config = dict(
    n_layer=8,
    activation='swiglu',
    qk_norm=False,
    parallel_block=False,
)
Each number is 128 + 32 x the weight over the matrix's rms, rounded and kept within 0 to 255. Layers, rows and columns count from 0. Numbers have three digits each.

# layer 3 MLP up, 512x384, rms 0.176, rows 471-511, columns 192-255
118122120122163039130072134168130086158144151145189117150069088134088172078133151139163121199072095106135145164117114221159171156141111117185113102191172148147138195112068151120114163118125119
139147143152128126086133123051147108155115121142186105078074109163133118133101077129106154151144152107154128111155127019107206073193122144210099122082157125157108162147161094163129097114183186
175112137098173119055099110161138118142116123136133106124104132120175054089144073081127102113136069127128091118138125074122144167060149086183049160101146115137166206131147135123074176173097051
104131160126177069144086112211107159135131142111140157094082092123145115188101116115132156119105070140130156133149152128116086142111132137115169169132188129145127180153128114122111143150141127
086116173189130146123177118114138129093142095120035121158199090054156119123147220089130133148135150140044084091113136127132138113152066130137180129181154135109124132165181106137122126089176128
096161152117170116100126113157167168169116139133174166128133125118125145186099126140105143133157092191137186148125123093103100129184068073119161116135082137080110176143129094135174130134147141
144122165089076129109150165135138148141127136099109114138095103142110150131130174093090182127170142124161097081151091122097187139108102155088110149154153112106086134141118109174175084132195157
122155119077105122147145089179101128156082083171170143114124119146096161130116171103128171113198153163169097167143164146102124133141102138162140190132160138134109124157114152066122123084171156
137127056156147163084097201112115104122179190109115120115119132110149148102127166134160105084124163098141220173126069150145086167171152188159131117110123056169180133080202098152112112105170146
161095129103116160110103122117109107108067123130115140089150121167129083085164132155175149133063139116155136075117146126141126195154125117111146163149094125104130149130181115144116153140106160
129092152147134088175092082126138083174100160190107147150135083164164131114138116132168127148103104190158129090080148187147170130134154122116109131142103091166131153146106149108127106067195072
116149091105134079113153086160158125116172106091111164096133095127136114119086074182202118121120147097144067147158187150083157127147171098145121060104180161129084192115115088123101123140140087
134162153136141137128114130149178088086121142125148149139104118135141087102168122089130095112131063102123143100129138124084190179209098145093061118083040070139153160133101180108090108132113176
087088133115087118178153155075142130144117156173191133147085093141034162121144119128135150128054115118049117117137190119110124127131116179171058138149099125083171126133092062143109123112083138
118180073135119149127187123162092171127154091084108139071136136055128122147110101104160102173082109097124160095165102128159123085105190064103122103143087148106094114146162141101153175114146123
105131113187112160129149162126134109131122126102110119195084104133199166119149171153105090087160146149190148141090129101201177109132073135131161106164088202093139081170159070122105123157135172
188104096123127148119144146167089119157076092215155049093075061151160133099146123146124139154144092121137155143093158198136131113111091132156103150176102079133097122155151100114178116093079176
178128145173102122091130147153113143139155109117112141161136158145120079105103106143120164115175123141200108141161118120176154149165137130126190061189142161130174168177112120135090155092124130
107148126131090065191165138181146163162081106084095129107163093127125162185112121057129091110099132133124128078135104181161130197159143073139116099119114156172156099105092142143123129170176159
122119070161144100082124105154098142218199152145142155122141072113168111162128087221134159054117087125130150143174125102078076151120103107166172140101147101186060194124102079124129128128126146
086149157093090163144131123131122069140172112101104161116132147086106112111118087147173111095115112119134144099155189120233141161099066142158169121104172136123117122063138120099163123170158114
113136149120131078116165142102156134111093158101129123157226164152146140133140185095099088161181133123138162200096132122134133123112129175140117079139094131145150120145148159163158116166113155
120146086153203102112184149112144139113132112138059080064155080089138139111179169092138101104200102109147094082098169118147187156165072082144112123186122206148098151151116081107139140097115139
078091139154137132214111122087118234133121122108091210116114137168184138140108139147086092101097134140055098094146191144157165159103133112145143157131098135117119153060181130124118096099092148
160166061143107172103135145145107136121174144099155064059154109141090152115104096139211059147126187122134117134172106160137100115138128126116141130170143177127126082154101100127090112184141203
120069123143178154142154103125086139119137188146144087056099154109136129109097139103134138126142160101099156153181113112146127182159100124133080082097092096115174095085077121078063132044125106
108163108172097165102056166111110068150126141131135143196096157148128132131137152183158139160147092133132073135153098130101099070164137121097074118112166098144116156118080117127174103068092123
089170192156173068124137069106165156073175121129120097065056131160110142169100098113137138149128155132096148164143153138122106157106142185109135155148163128099115148117117122149171161101093140
158169113049155149122108232132091116116098148093167099133093117097149085162170134163128150128164123092147069114135115152160046176060156109110104089100100159115095108133105118059130106148135180
194138145157093126082059174079173066147145123107144144142106138079143104115111147150165112115144158057130160134117152183089091110117179119120136171146130125140154142130111149089205083162088104
158109201108132189143060135151144140136126169101074195126124125131126154151132123111077141141092181166108187142096141108123083130110105119108093134119146114091148134095073123144123148144106099
176178123148093075157098109151141175091143180112180117239094044111126101159081222137155178088136128164108193156165135143083221125124144117141151144118123124124096099133145168105153122168157156
156117107122154123149115086184170071148115169083124151141114066088147098127084126163116152098079139130136155176164093151095171144139121153118160095112112092121139109151096152153139135130143105
092108087075167094111168143151133153154167085129111123112105159146125091168098118087200202151169133211112125099159103135120142127170145100112134146109146147154151136089089140137104115128123172
168094117150091138107159150103134105104153158179186161074133131140184131097150123132140200142130148125171131101123118154155104128114136128139138152101100179117128128098065082131179084142161129
147107178178113105121147164136147134115163166126089121087084121161124143117196118137158154135095156138129134061146061143155176059131119174130137194145159120142105145131112117088141130123151143
122131189163126123094116118178118097155152148111114109110143094129112162133182103185159117203176081110132112106135134112151181180132098114148087155126184162098129089196193114115092120156078205
134141126142160122135120109155157106111153124131115116106106148149117124138211139124147113096181118057124126123092103164079153127130117124146156024164179125085145131109116136112167143123156156
150105103085130148128141128137116052137146189081104138129113098109188161131110173102154126172092113218161091161116139101126150162096121128106117113099129163123079185165141132089143115125112178
118106059106142149109136150137185118116173125145174112137096146122116106141108102159147135101151109198161143145154093068135161152176097096177146069119105147066134125115057089091194116147154138
142126087126142094108113048185162121131118110115110148089086164096125116136081116087085160136146096126117133093125104112138097129137116155164066116106159095129115112078122167086144114172114110